Each number is 500 + 50 x the weight over its row's rms, rounded and kept within 0 to 999. Layers, rows and columns count from 0. Numbers have three digits each. The size before them is the row's rms in percent of the matrix's.

# up: layer 5 MLP up, 768x192, rms 0.174, rows 155-190, columns 0-191
# down: layer 5 MLP down (transposed), 768x192, rms 0.166, rows 155-190, columns 0-191
up155 103:505519516502420531488503515477395520503461557512436438557546510480495534563521569504660471576506508519546522502444412551501469435493413510521449525483499385448514448603502463549590553501586431535535573428431457512490544467487566559592505441556455535531413579559512474568474502447448558538445497603535526568482487464498477512485505456617516541430545566461468474451499471429577446566414450513473456483514559506553514408461474482497528477523457484468453503568448481411402376452584492487491532445467522510445545546475540501478516484422617440451515496572483563545486524504435508538
down155 104:554548568444475516475346503496486433508479482506518497435523437492608552583506527476464516440465535514529505506529430485461457461470625552519511502501447491403385478522573480538483505485552464567419516511356456526476542499431515503545477408468540515444530521534647469538468528420463512579524515505552583465488434531502548518467441561551425491511507514516408562534538422463451574494554444504490432473563515510548490485450584511493479440556442515558460441528540553529428571522558462464491553533560468616428571487514481561445540602511490510545525594518442529439461506454559470593
up156 112:406505483423528427557505413461490500427474464510569423540537483451465602473567486443508507470442546499491610501462482500468569509455383511437534465526484393480525594475535519473492558557540442504478480462515580572495515456553511524501575410499494508453538596503412438490452527560549481473502525474483542540376516511519582520581514468503585387442465496418508526560516484483571573432440541470410497567468495571545581564512425512440589493543604440418532592440471495511433517485438488540490494524481499495499577531490527533518441512510579486525423566555548572502407487433512514555
down156 113:464483431533444484508488537450451467473543507514549480650566567412433583520575468447487551490459579533462580411455517474449569532456426565437423451501556561482544461442543457489533513502480461427469416524521556464497507439509415497471513393544519481511595465495515498497525461507505549486476510509511523523469412531533537457527494501473525511523521498440442454472457420529478470518441587387482494520432521588566481457503465551439454414519544449478551488492430575456495518434367510504519437629488517375498536595527504498525435612432558506521428512575501604485452574487468474542
up157 100:533546508484453449508448505546559461453502493546599508557517441512526404485459433447452560571467546492526529558518474526526480498475458473571579429502495401506535509462488482496538448530455516439400574513496558438519553517488407555517470569560558438429489521507532539539404495537492552481513491547494531463497552577348515557469517476536524528549537493437507395430461486406575504536524504503461523464656436472411446490583483470440502603535562488510516537613468524413528548439467522574545526454475553526525565398474477589478504512476482555539426403482494459430421461540434474586
down157 103:589516557572537560558446443439473454498579522468530489454416509448485592401481390433594532389437604406532437510493516458481542473546478477554536448480458538517516540454503479493531504547371478503525496495505534361545498527555450500517478575579538451506481481443529495438452412495399436480509545449412489488456472505514538490405558503472397554548549479493462472564535345536480506526420508551436480526547445522488471461527519562594504594429473526462533464507482596435508457448511573515487491526519525491552495477498528493560521477493515434462477497446365524487539553433500457518
up158 108:565640540461569467522485437511580519555495440562405467555454523450493533413593488487466506475496421465529528535477451558523483529566543533561413445563532536550418515512432580518634459513464482548530509479451554543390437442470491508588455503493492461494547463456477540486429530530559443474537456577479457565570436443456426499568435506476455418552504475541411468454555506469599516469407545437461461526470534401504510568487504484503476569476521489507441557569434420529484511508446577491487566530486487483463628486487552462510517394530512593490493411464561482487525440538515554444
down158 111:563540492553545509436628534562507478504492437487470455471508474525487519492516477514387496472465480485442587517456445518499480559477565539525448466574602555586432524479468578478518449555446542478540456481509468453472472485446497525516510505550489529532638442504502557451605563533497475467509556420528444438537374467572429577553468431480479442487456412489439532529473494526428417444446509443472419536476456440553616498525476474495533606539531558561461411512465439531573574494486490533550454471508541479451558523538462414505413483528402583448524464441487545386565499520545547569
up159 088:451551453512387482587456459441342510457569597496505507487391483487411427512537582467566494465522504474487652484464484467448503493486480432484478522535485447520538561485506540532537569525558518501498523412524462541541541476519549522513590481537549576470465585555490576498506485473532559581507500438542500471622482400489495541451623425547495480460546475533486571542468505499540460514517486536506550481565510509560472506557473427485477468495588442493494504454559457570562442534571524485528494490476561516452563558451510565409442554492644556414501539470514617541529495571470438506
down159 091:459572448526509577444452489488496530385504504412492573562590523509504628469453496471463461455439554545455463539476505548492467522517443538514562510553486535461540564492643472499534393604373446489460409512524532471538401480586516542592492526499572440526455379492542482523540516507533469484482498458491473534460470548486470424567516525457512580528503521479465516569480463532536506536442592461492444559446491443531581535529539520539500566588403499452475454484467554445544501392461516531478465488450512454530500467435457487547498479449481393560464566486455639496555511593418527498
up160 104:578605543454547578441546526497566533525533558592486422474510531445512363490439546517538448582521505490513529524409436559441548577578518563549513362536433479476614525505553452518450460541434525506458549406486530552428600524489586478545602536494476506434467518435471454494484561517560406481557528571440541531481562540477529503433528529525582542516545558542502426446486511512510485539533466537460474406475522493508564572521431496576502532499524454510454523530578504467517541481508515575521516527490512480503570514570569473522497488610565589516443372500498519517426428522456544457
down160 103:451492525497500536531373465529572496537520457475402519558455478469463472605576501601544461510528460587454540506539493500495450547489480465496453535524412479445556576558480444537493389479508486473555503503512557531474532503525529627501511497454463538520558598535533451461530484503522483472495473543547412526559544498526576521433467461556594544486525395524449478551594491430502486614493496662552463493563489455416444502483456477508492415546438502486480509452509494427499591436514446542579536434427496474512511611604581527508469514513600437370535516489532448468490460534477508566
up161 103:601477489468541507568532510468543466553473538542537524521620547472536421500646548524507500558502562508507571449460413504584473463609497463531510441617541531518569481507404506588540483558552431478515536505476415574523453475498564487687445522506549576455504477494538444501417447561544524561526470519450452414462541506541417456494545467519441577481481521458501539413573527430534487444521511538443494530512534550464565498487492524516544488480603507443537504538527563517479551553548469591492503475559567411488433566411491566486488521507584562485454586513544473480446449530546469478
down161 102:529493451452607548521527469516460547495464423502493412520504521556459486473514579489527415553450519467538475487504532459484512492537476452590511527563465480435622545504505576471501491545501509521517455527545569566521496506501484586531470486419493450463527537502610388525615477551594466440536476552422468487532465415489507457410472478598507597518569457493488568565478562494516411526391579569534523585484538468472489515473433547529585421491516567476457476553541528497481466542560480552498479422510499454548512564472550438453584473585516530544439537594486440529666500599566513488
up162 107:449594492493597445475522438486461492528457494530469550563501482390486546533521574429465550424481497487552525506461521513476573503525489510488483509465468514461564531451547556496503513557563541508489560437580568523513428491534524558557474521595480399500497500486540477461390538553493524470534479470537533553591497430450501486594508465549431508501456565467467562546561561541561458504486510457445577507523603529459555563390427506470581571564528447500529505536477502504407520460470534570457557443590614492505593444528535601443543487593572571578565471627554516563426411468505534492
down162 105:448539576481525512493504501468607472539454455413484502503490472414414494433436478333548527428454480536478431457508569462534583405534526516459531519483515526499542546523587530448516424529563457443496531473419544484517461516546526478487493456491560405504558479453498492387441542432546538482525546486471575464565436539454613468520457561513427509511497487568456502511514396558412515490500580562521480519446510527494469515523443561491477518600534469479465434577481495448488564548531534510436472573478538490517551568683484525527477452514441392495480474578564602466451564471464522548
up163 104:508587506480578521580405504450442535523450503602500501457418408447510502490470525508526498526537423552553517500527459552479478557493498469394442542472485505463518507407434546508565464464550501490383485411496478526486454498470550501613468584485464542396465517462484453581427528513543495577436512496457481458530534407488412416553463497490569340515544570517386549459536618447484505548531477461392467434490598487467439552473459494527579502517484475499507531493440536446444489511557586415489585457365488563482563534426494473500520510492515496518455508559501473517530449461488459472
down163 098:523531547552415445512486486457504542498479572495496505426621468566496476424488497510459525495532473520500532513470578492495508616431521561531466510530591590490455485452470536368378529494525519557667474471509393487532494422505488528451419467450464432478510481536495463553603577485472547440401525534580512593452443483538516440539547537433458497481446427554453542572422526484488546467471541437504531602536513486569458461441465542440527567498541505478497503559572500453557593554515507474404483482548538562491458570637514415491488531512558482491505506487545525546495425483521543434
up164 128:480466564520522399413529468524598433477432480504505464497416505490552547518478434532520553477535582546474608540456470550492510478618586533448588499575440450476451486412531446498508534442485532412446522482523487496451505489567597534501566595494442561410547520445519425507414462571535579451604487504465529529502583488388466514560445429608446482476491456440535514413528477511555536475466559506474481566425621560551471488549476499488486525547506518526511517508498458570462538550499582552536505470494423420509471537520540466540450524529489544521487459584492611506595499391499537533
down164 108:454444558566442444505448570511454466443413471516595547442455557497507579492466516527473484445511476608511537589441473431443475450413430482508574536454499538516560520528447443459423467398462509470533459522508432435480529504444433556491615526415518490475505537502574508511446461553470543420499461419474446464404509483450465488557489490511491496566473536563557484480453504406386493503568551487520511554485538452494564506532547510487379459489409554513600458412559489488502508607456527493545582528540417409406447497510500465558503475543472497537566536593459503512528406507580574508
up165 106:475556529543491593497462441544427556538550483525465521502549480468569482410539449455546500577454458517511589406462479557450639533511498475467470484555423481432453565486551511607488578487496519453498466463564490531473511462507580539596535581468541443485506452520575499467484467590491466523540512533422514545524553474526459501524486486551448485474480486488403494548504661543536540475581518596483437480537540572519488416480490524588495444474509515541427496546481471429433536565500486518567613447516597464470493521508520460438457555502562531552538406588555467527519361432418424483
down165 107:490510566525591523484437505507531552511529502525562544543483582496464487419432452419551440403456505533487511489459585474469406433513451434533490528531452481414399515455431467456517580534389475494497513519493546455557399493494461445539523504432444562391527406409431438460526549477471534567447485507507499487448522489591507533463565459579585474498476477481450546572516485492576476429528567577499502477541516515449476495492475564551527600514446442465415450488503525480520510406553524468453489475504500480596428410438557419582578442559526455493545527600457595459565523476580447502
up166 109:592506531501468513475519410490466598512554500558513450552432514503549529480507538402539530484486547484555563549551321556457525464465451449524486501453473483510559508485572438578505403447491561432480589520521498525478424460465509473528548582480471416394340504465481539537465465473470463493578519523470523487535534424384570544503549481464365570490554473435542471577441535450622566555444497523460566426515483547514483503533501446523572588449499522502477486479438501457504563503550531502560533480445491472419505487513513466488442505530528473452505464550419472507424470560570389490
down166 112:492532450494529570528513497524461511427519565620541488560519389458499554535586507578538419456514541521490526455519487469415522486459516483520475506568503488497482509381549456555505504513535524513501495409450458535569416463527493535473502503526484516534497558517584445486584542523432469437545447506442478582447485472506412480467423537560467513475416552459491534520507507512547417474493589571437461553474477547570472521490469586548503482585488578448455378538623644431550509505470500469465531466358503486480512483525416425411480539429417526467508504406519512500547543515596617514
up167 095:461600418503455563459478497501594520532455529471540444527514510480473499488493546434485456543471539471460554499536442575569431478453443440614545557488592442494479515432508486515573414476501400493515537548570486495481581531601485451459422418549496477491418520567458487554406452482449482378467392518466548486476445587450437557484539486539583510527617450545540481450537489382499480540510476472445495472510440488458553541519535466533494524524505445525472565608567389560489413430494506621489518432538505484500500429515466511418588469499457464500495487571450520418503535476579522504
down167 100:458537484429564418480598437572507444537496458410452538501506535432584511560428434412477559537437450445626490550493552517481410414539475455434519404538532538489475556495505573441546429533518455562422507518510537489538520575625533409587423512494570550509575394438497445495444465427512421473538480517543505452455574518557525454501462544537459420522501520538470536500505434500492476496512544433500552475474554492540438473520506484564477538537518420531534537457466565479551541503498502514534403482511404456486456523418523310543480478453543496499493525500454474509450540412499500555
up168 102:536629553524452511528504522467541536599474476572503436493494521481498529407443476478480576511475476523509556545456444553546551520527513480574514435490518400566412504488492543562560480382459525552407539569474596555395449502485587528508539596438467422514462565504516559521430496517516476440568383539495513486455445413473482480479501408452506361510514479442541491564458482475582447495491479504482512493440580566401508479570472533511490540544466473456475485520474513641480555599507569580473583580510527549512547505506440452462495383456602514488519543514455509475486493539509476519
down168 102:486596555586463514465550519536390526487502481485534538489487525561500531512365531532477533470490396598506496493403503433442496532456596393478482495444490476504501471458452401490440461503457547487520492541433583517432552457592506454438523511482569507551503462535551602519522548498459506420459433495554410471497416453560510469517482543566471514485465429472533531450472542463494382437495465496508428584475599594458567516550571514480376534388438498535595407393540583518481477494503555497512428502476485440469510504608562498473538487484477509473568493505441510483548504478559491443
up169 102:541536511441471554488497430527534459614431472587373419541574534437465546471525518497494570480504420558448581519464407581521494548455521514505444388528506453539597533505492524416513495518549607488353542420498505574494493481458483394561536550578537531495475527516461546428482621429588456482483543516482534497476532475469472472561509531486474486405520522539507369463515500472530576440518561490459465456447596558531492571483531478501470531468450524483499524578476519509494586458491483563532555428486419503442442499544536491414540507570572480562482457540449522496411478522474464419
down169 107:552582504503527553559546535463438416527499488549387466491481376505525541550536574506549475466349445518487535555544428502439539541488445411528530495499491527538578512547521408416475552598493582515510540474456465536515457417501504460500572501514586548466454488475502524488563562535462443479538492547515452568434498453433504569455450516538497489548467374605429506533501483486457546516557518479560524499444525479571493583535545487467405470520499548507451464427469438546456457599473505460540540480475483448480469496444496413411500540581604503551547492543400458558359575506468473473
up170 096:514544557493473547496431444434462511408532552431467487433484479500461472534571445462521586508423439424501531429536526478574546544534527534507535466435490509456571489413514453455508569408517479539456482413445463474399463463542520519575561468482434497439546475490442503503427564473544496450440492509481557464457541367415470486488451519508434422528510571412445458367469517505524477450445499462510487449533516540490483481458469507573572532500512471436494494470470436475393481489494525424471567499472613376505502397458524577536554419512570584489472501514551627603427504484551492441
down170 096:520482552436452460465571532451516551560485465497386480499470599499490555599537487559496496540533509515519541427490485575471533417447413480565455465535614501489450573492577458572479402579439577467495494522530543439480537416419519494536506477517581510554556598446557403488445479388423390479518536410450487445523454500526473574524539564560501554539497464464479446480486543535367471480432542439498527518511533530461501571579588512501451510481463497491544514481553556518496591536565550495457508470563430536511582445509359540512454524512487452477476458522484484451514489376526537524
up171 100:405538480382563582503568549561492503497459456480420491572508472461505479475484582534549481545454554385421500450508429558508524477550419388523510410554576501518524496370507485485482458523448476539558484456443475591445474538494484456592509480505512495540540561518565501530483531535519515423539501537461530487525469414445444467529521498526482546456466475544458504497578625494568660519496548563528480471566490427525550510537491466470529528533553517536496481531506408488445575524583551603537527437488394459444594483471526506480469469532442492547480492604539539582452373433487479460
down171 100:476544551449498468475579485538450456478533528439452489545617514439578491521444495594507467502479453552485491483555596421500512539468449500426510425563442591474522555528518504518472449501472536473568524555446502379549485411520574520486516479545502571545511497506538452458489381528537496391524527502499515462464634505536492474521483582500602547497517391423477517508441445471464476481485433591568553455403594481558365521511528453465569514476412539575472434530569471564476524555489532505539471597489407509447488489516509494514437392417503471436389425518534469520528515485499484520
up172 099:476608614507464518468351527528393535553524549469486572450496466510478480532539500443482614610566454521468507531479506540500541456499538508485467489417513511481458522534427485532567439423487500565485495503558523526465460414515505514462593536552422511518398517412495514547489567583439451425434487452528542418518509439428472460489477446477465515491538437472445484460482541462619550518426531528525475480483548485538407506559498483558560525467514492490453474488478514480526520530506527471419579422483476430515511478428569467502493512481566530505454333598459443548445502452608368555
down172 097:473466422512521592526541533523522534462512552491477450488568437505484542483505564540504459494484470502505602433544533518513461542475538534459512482509458530543545514423594571599546575504457438519587534578572481557561478532508485505578575428397502471517552489504522482546508503478658450429485546411467546492533466488473527594539473518567503492564575602488471509514510558501407458435525542483484498478466516444480556376504446559598501392545519491453484551558541476512522593512415457606430505505500552355497482499538485438540498486435508429468552499419425586425535470506453562441
up173 098:544446419461616484543439513534578495463560465546458486551491560466529442472462457517516467519381514482505556433527501494457609549469524568544505517629360515535483547535499520473474480511521510511473532567542483507506450542497495581496588500506473595455396486423546525508459529518538492427506595532519563456482545537457519453530537450493460560535468451531498457462538465396552493466540499452473501489448512488502557478516549591452495534569538478522318486465640495505441466573447548582522564517539466408519534450483494532539429458458537484519451350568509527428482417502535569493
down173 097:584464582548510433436549543617473540454484502461560527569477473506514455483464452471571500492521396378509507507579611484440491539613609499511471507519480437459511453455507554495470508574562491501516516398441556478462560455476495423503461483469576442413469400483527583471501445475550559611489535564481553516493474545455541541576454545551585440528540464540519508456504567551496480431538568559423519417531499478449438403526527430553596449386491490442566530463490533454476497486548449526530454562470437504553553513448547464518528509438520488559506499538500520478519534573412502396
up174 102:496601505487569471571436483420512553591495576625509433513565582536501424464531479509481497525418530515556560472492480536584409429566510537482616482446473448470528569441491435470555503415512527551416469523560415460498490561526518585481528476552453483484485544509518560398444474539440546452580472533514542504560519551513479448450425492481484443549550554546515443432518524566507560491514556478451428440443491465484490407481487436541456504546486510424364458526570533522530465498410407549498466544457516459517538573497550601478433514608481564563551477570423486511457454460478467490
down174 104:374540421526526563468512523546398542406497489542498443513529546512501451474501435543511482535550555508517479520532427455560563466415561463443475492539529412509455445444608509493433517511520380388405506529481551547485506513487489497544475451480488467578571493540484612454488544418478543450406490511373474481517515519526588492574591464477519600573569462611526457553474490479440482479473480493507537447519542560418494505438499498488414548440441488438551527488493564520488517435441477542553549531485535486422587488523578537594488578638529494523587475557538501540444507492493494482
up175 108:487630483518601536503436501423591477609495559592549515520555516510537530540493505499487542575497497484468563554421538481556566557546484470553519462447571497521505516507542536515607543453514481511459544504526449566538437486475554522517542489436547440488432504527472469549482484536582428566554493540449582548576416439481514560432534524527479512433447542508476431488461593398533544546565435461404541420546528509432560562501527435526474576451556444540510494491561551581482444513439525513555522558639477546493538462486451495476474389542543497484494401625574484503508428518463436462
down175 110:450498475547550520464482506510585552476589469575545496521538448517447488489486461471450479455451515572458426566520530558496521375491450436531478460454540525515458514436479412455534547508491530543466387485527499501507462474543459532542523503559568491485517521497440560523533443501467434571448421485479511376543636548479483508534527508528486443529334521441488520562549462473393506566489499556503531498525521562454582510548577524504394569379496513486510456587559472442487423468497444428558484430513529480513403451475440500497520511512500506475463545508503347561488463401442521639
up176 089:493503571450477490551508521471506491521507482527425429568545414557597492536487419482503514509463599465549521424508485569535493451540521544532563434439536495583518488558548452511580507469534545624510520434538455541448527582528519581487586578527375553573439508500480477511473542546595547532577454504567493510613602429492470461473489511529466514470414562487481482459554516423551610515532548432533491441479508487508513390564499403477412417528492528445426446537483435416443497468450522534433568454504537518507516560511421583470436514577475443521468540501517501429452458490559421544
down176 091:548627491506457549535548550482496581564595517601531510563625478514499513481520528449470451472490557580543468528504492442489402508456611476465481422483512585450553510416440444555506500513565451501581491498434472400447538518430513598591574506483431445639528581440539518482439433486451558458493515540485541534593543459505569424445465530503444417467450510466487544486545501510499505575584537453539458554390472509451426508483505501555485486488529575474475469522521513458457455613466441530441566527455537499498529520542444531446491393460576507460480481517410494484545502504529571476
up177 124:524612595496526540587529436527398600561550487561431464494548523563434500487478508494519568498487447447568600480436473524532498550506448473486477480527460428514467467470507432567573430489594584543481530498426569487478541486521571508568535472540494488439482514479393587488454472544463448584466458554526466492505599421429445500565505417536476415508513551520466509474496480569545509470509485483574569578456490494530422450527446471590543488619551496383559514461498474494489488581570532415490477460448515477491594414528492500414446406462583544480445559510487570538456558524476513459
down177 126:512568601519474448438559560519429554506518552561441529490511474451519530497415413567437563520462469480441540478412482503555564612482450553521488426544487407555490549432534507540556536478623548473460414457464468532470531433560551458470448624564486526499455440606489561470494475564488523525431471509439573550438500522513474563476513456565457464479444475553483549492396520483539416484492477465486513511365540566516474500452525453415542507421528522461553525465531450534442401520490535491529453515573541511524571477514557420446432502501477620462450513499498548542467465567539611433
up178 096:473559565545594477438484511444607505582412478547491521598503532543444498511467498519505442454479517481509540472533501487483530506502405528538541459522491487493460388506485512566618489524554477428459495570454469521502515533570501504522579482549522491509441513477469533488478450529620545494514474525500573431517518444399583503440430421606542501521525455471518475452614488426518491539542460505432494544480594515524583548505561511637594518537555498538459445501462489487456528488555596540565492528574450435555561503516566518479510463519639495559403441598474490484598605518532422493
down178 098:458546523484520558517505553470506557495551464573499559415567557500462528448524473588381445519507573612472485559465514494511498610571551536459438483478539471416438437538427499408541580552492472523513477475517406464504500575479432544523533496506577472470502539440477521486496480489464437489543485481469562418487496471389526527420549470419588478448472456436460498553616499516530511514506490437411489551403459559496543557465599469495523539482467572478581437455538531439490556518496484474450500580567459482511499507450514417525592522473531439529514499402464459496663411453564498415
up179 098:493483515426435494492520497528546527449525457475493552450574499518615515486477518465456513616586478495458568587421522556397539526423539556505574491536475507581544507482514498482529535493573375498508550607432469516507449526480548495562501508576551531509501551548457539502469502518501438395517452396557441466422504526532495445613435553471549507526485546607473487521537623509516451509510443520517452543438456464559518596460431480467502510561538467440488500591595444423430506505513577565568509504492515442414492534408436527384429529459491546505493445567543530520490437402534462492
down179 097:456513573561561490448411521535540498506519539516468505538540509452546557537549433473584409394483460577536500507453564505503536467547527520477621512480515538445447462497485530481490391530485508516430602484544517556450455495562517556538465526467538587603402511502480513586423470564459478535554441555497427474422540511516391489500543529448549396492449519538530432395492483483534428434456473470545510491575459550489575445476500500585520445429602483460519489461558450532539478569488557464520494452448518483510354581481464417439449581454558501492471560474554563445456420511529439555
up180 110:455480538516445479485511513520572551453537554569513459508527476493474527437478406509483514484532386491531574557498432582496558463565414551568585501536521389532522530479452477563538524470535485534403551578531610519450534506432545567509479603439560436457559506448490482537441469481535451452594416470485617415472469488501461542494514512469578388517498412526575429436550545491507501536497455509464559492567514456424477493563459568502490532639541429466498460538471408525548551485542471619497587494562435538516544503507438505486510475534548537533500353472460501467459486520478431470
down180 113:422446560497528503543481484452470461492484409443438499465480484474428579500421536470487420483531412554553452596479520522520491439528472432482546542471420470528436521467443476502444397497465486593431501608394595463469509512514522446497485494452464583521530468469530455500463545426474441400465404477525514482515444471549481469574540537547519455476511571474517481492570398535554542498458434467560460552525551455453461487603491584558411486472507521464504395539536534535600553557511570535468461437504459452430593492616468430450424543425460557447454470545521595510504544484557566497
up181 090:443432443476549482474496435470551500423621505464581484494458563539531482489478516535507543563514487437489493463573494523473503426503512485504527524480484467502516554478462564569524582448559525532445578650584520474479450442468393573569488465446532514482466476421543543430465501557543460531621455518416502487509599427422590513519472521534440390538538535561407544501438501503512521427481457500537568434538518468516628584528570377544508524478555480462412528436467437530486537480540499515487530541556558519487541492509549504466522464523483520505390555467494559449515543385587417498
down181 091:454455617458500465508471576569543467533438430473538581472537505544516550458455521448435422460453498622576529495586512560468445587483539458530497523569416563434502485573491396474471474583435481509488448421396503504488547614538585465523553423469568482458568487584435426518510600473543533419479538446506519527469428505544497491492495523547532566453486388455458473543532491435543568580551513477440411556492435480450405474458466504488553516548521476559594532508452563532534470488481491498448499421492495516501486477546573433514425442451458486501551417529478447540488412562458521513
up182 110:451518606508537554465524512560536526490455506566458404354531402501443435453538474421462461590481472556522567552565474523453541445548578500504475564606413518515460463416475460478590477560469459512505467543533408575509442514421543505498521564495474459474498486506523480498541477567517542541545453513488424535558583533436501486527417515469545440429565534566436510402597597475544552491495526578465507429446511461502411548464511422498472494534555487472380532481560493512440478466455470518593557438450433396459545529503496611458470443519479523492489457531504529452459442533461513582
down182 110:525495464448508488497551601439374498536530579546480504461480522461511539435469474444546457400486537481585471552475587439579471474532524494459515472509526471612441537444496543512440541468465503456534570523570627433477489490493460416537478561525557497507559459392445559474538475433394488476491572523514504502486445536505536566508533473430477496695451465502480503523540432513500515488478534496546506460512568496515566426461419499499548499458554468518539444495521494465514469547482474462489514460497608478582596449401445550535647542568527509471435530542488417591583491422483553520
up183 102:449570513480559462422469473504502552550498403508412439476446547452563467498545558436495508489534464573465556480509505451493464536621453423505485495478590476452550532484488446457554460488528512486569527465495468495432524398619582504484676539562481474479422603547500504523555533572477439545497504459571519526491510387483446454418521461528505422464482553442462412448462493536543485518493471606497574486440529436518521472463486494500587528509594394546488505569495381489527476471488396543547491377525480451514571461531511530528508494557475549520477569562472476579541531526560457445
down183 106:487436474511501503460398543545495416502538481476494498524520499527590429471517472466487571536506581507527471565521467508432492457465560470543602510489542526490443491560503520528525546529492479551478440581482581525437429512448417428512432530507582552575635450486624474561460475363480480491471486450556395578497398448484532531512484468528448425487486531550386524494513524503489545478468488509590538502528607435470510546436449532595431458489495454578474506596584539464487461427551470424466441517415543538538474505495532550516506518451503555530466555495497546442370439517384450516
up184 030:480510571407542543545462501496504489549500484546498390489544538469537512526538564428485498534509523481555584497489458602469555561558537553626574483521447488497512549423473546473558522498531510534375582454500524519444540449495539547615485486524450510453408467456472476564452549466552496502575470553490586535485560434431482481458522442544468424484542589572541429524530506478575562480557482566424486519503538462468492449487459459446611549532557419469427559469468405530491503549508532525481576523524526471450573452415500538444479441598587545564457439628561586495477453479413502502
down184 020:513495491543482502549512502533538470576568512580556479489475492467467477529495475497537435502383486475495534516472548546535490463519448396524475535508470488441545464522500460598526539524530409571551504482534427579532431476510424493538561423518500535550577596521499517480490525521509428523461589518511518521499459471484480494542473539431488538625537411532446660535458601537425495461466577525507532464465444512412462540519497427492423494436546604544416483492534488439541506485505494408522540482596461563455482555511617534562482565537496459443516488349404538518588494406572463594
up185 102:503506538477474463522594570479414501439483488408464515485483404533498484504584657427471534537532474480485522562450526470458497523517584485420537516523513528540566579435459540553520515536593450439394509474473479593572558507436510563591556452505472458570476515518482496478537445511522499497466400486494502542437476390503473565449592375497450483461503493494525456494525528475540542469478463550432507465538584440419472541516489510457509497458526413524512543505476560441463466410495503535549624498522458462457519514524554536440417393570563616491392520548458528424582519449444510553
down185 103:477529515484490459493512612452594406411504494460484464561537492532424499558496564493534602529477562589527489495497592487467499524509496416422573544450508514509624505488553504464438528581495339529479527546535612479497518513482449577437516509502466496510515539534441496479506525444475453417432394526467404527422554504556527554454548462465552515512560507550559527496510489516484598505409534566546513482428506437522510444543527634543547468511448533407528563477536588531490526512489428542597442550456536463489553457486445503476502517441570428604483570530480531391462494506565488501
up186 102:510471476445443509542478474508504585485427570522512389462496442442380488538544475498551608535481399560538543486530571565493514570489538440590528413468425500512478568531537556589523623457512468521540507545518490585488449428493458517482495542471433440541481499486492518590540483464506429436484462476439480532521425416540517437467575494486494517495480448502489511559483490551579552454475487471454434474531504480550559404546452509392514516518475519547413535576461511560510466532452598573396621474510493474491518494550619478530552506496471492538516429573548568535467386437443458598
down186 100:553540536500405519540541549426571555551536493548552448557482507491522475503532546491488598475575408603591541531499465568527481451478472411481471548535447507428466440529538527591511455478460421472441524515487528567492479501469491551526556552458504453493424443492434539518546504511491446576492463540468506469533442550474600469410553515488471506471549565536495468435490510457543548541519429482462496456495510576475510424445444614337416575437465577561551500422511451550492568584551546518506597494440387444499468470474521446587520576474458436559485486474471497500430368449520491548
up187 101:417437501464472454473438604466441445575440507512531489504489591480541422458530571402455529515516489501455559501502438509572484506535571542527543522483472459480466441434471599535507480479532544500375485460440436495434595574552599551510530446595533531512491475356469514537439483553511537514555573542501460502433570450515459491458457442565543526509448454501459432572538525450535628469510433536475509456494517497491587392537412491511521493534508400501438447468493481482457448452431486487458585457513566454435561469423559444429376467476540533450506521550578519471453512438508550485
down187 101:514501401399521593455513543410552454510563574525572413530449471489495542485484563484510516485495574536493563454525560405606527471408488401523483475528551522465520498609560567438549427539457473576496513516492475513480437500471462548397448466560476450431522560478536432493496443417507449540585509418524513539525532462564550423562484604586557580575473492468441518519512503573520532518500561432493540551488492526526516448454483494506444443525479436498511478449470472478426445539479477588507513469397460517507513485407529422508464427400523397425500485463437472570540552466482619507
up188 092:500516491499577507450449449460461582509456376466554439493464449521471479533494576501538504467500409475554536487514450561530535451471425554505472513437546527496594570513478507500470471439473517602496507512444483575561522462464549484540492462556491544462496611433464516479403435499467570422533610560488612621464572419486429475518537547472488393494555527500528473449456532540512423548531593613456577406430545445451408539405447534559503473468476530438493517497512498564539458583484433533450557522514476518464572465409529499531455433504506507530403504542557537580450434529503455516
down188 093:534473444576492544499560485455503496591485522531489486523546565585533548461413457527438514506498527515419412528441553476549561548521558445487487593518495588482503470489485426471531443511424434438397482532522514415470457508506390461398447532452558459483440476490428368436546464611568550548550526533585523502466508499402456548511564483429395605565468473489475511491497507491509506467444590514611520480539447589546561520417526491491448449513453608436546519529539510413490525466438461522545530535485501481509497460571528423524508495431551472427520539465437570423434542465514448515
up189 103:532489608502497448480518490540602589590536554563582468440514424499489444574550508499525532499533527475480558447547509507510434444571445531504546498433501478498517479546528501607498475481480570590516503520550480561516478466469503612491558525502487440365441492447463472513510487578528502431539453578481558421577490482503491471443527503508497459522631590452518552428581491456524534457560456521491443380436450536424441467526484527523536445525526476475474517404411505512485600479547585496555425516445417392493584436422559493515511439626553544495513513521488526441446524433524510447
down189 104:489505481483499574464469500526458523541498527525515482508473602437505412476570463514548459471542563485587431503557570523532569488556450496527523554614538533557477440514525514537461438522404487536537419510549418486593454425518424504510476446542445481476551563494517477495500483482463435530468460487471511525546475448621484454437522419594516549542580455301577560554569512439506441520465549562548570481521527441525621506475498542557483470529419503484537547527555464540534373448479551422483491507503500430556460579578591496536522514551495460462562437518422526563554477559514482567
up190 096:562512510441613472489549502476472544454431395507477464527491515504444535444496556427583488487415373413526521524483409507522466462466572576480573505542505539520503581463512504476495489465515535487558560415467512513501506412492430552564509505490476465510465561384412519465421398510454558585495451576461564456463530485488408558495527511469523541365521537510476381440462457540518543469529531574520504511508537420490531484486561480475533513543462468454581506563482493625434546468522468558525498562511493446509560445449519459538536397436548563524445559485454463625568501540449503599
down190 094:540436466564573548485534535591550536449424429464532475625540544587523551520450498534611539474445500467478471539502553444529506499459427465437510495514481546470576422564631477556444405539477478454515462464397586472548465474479456506478516427429414409467540470535533489451587471585548489429493444581528529441519518535460487504462522525442518536524447449522516424493372396535522471468459576483441466516511526568537402538468556407543578510494490469446404545539480517489618486450504492481521461467482513575401467524542544519529467581466444452568494493523516502487491469418538456516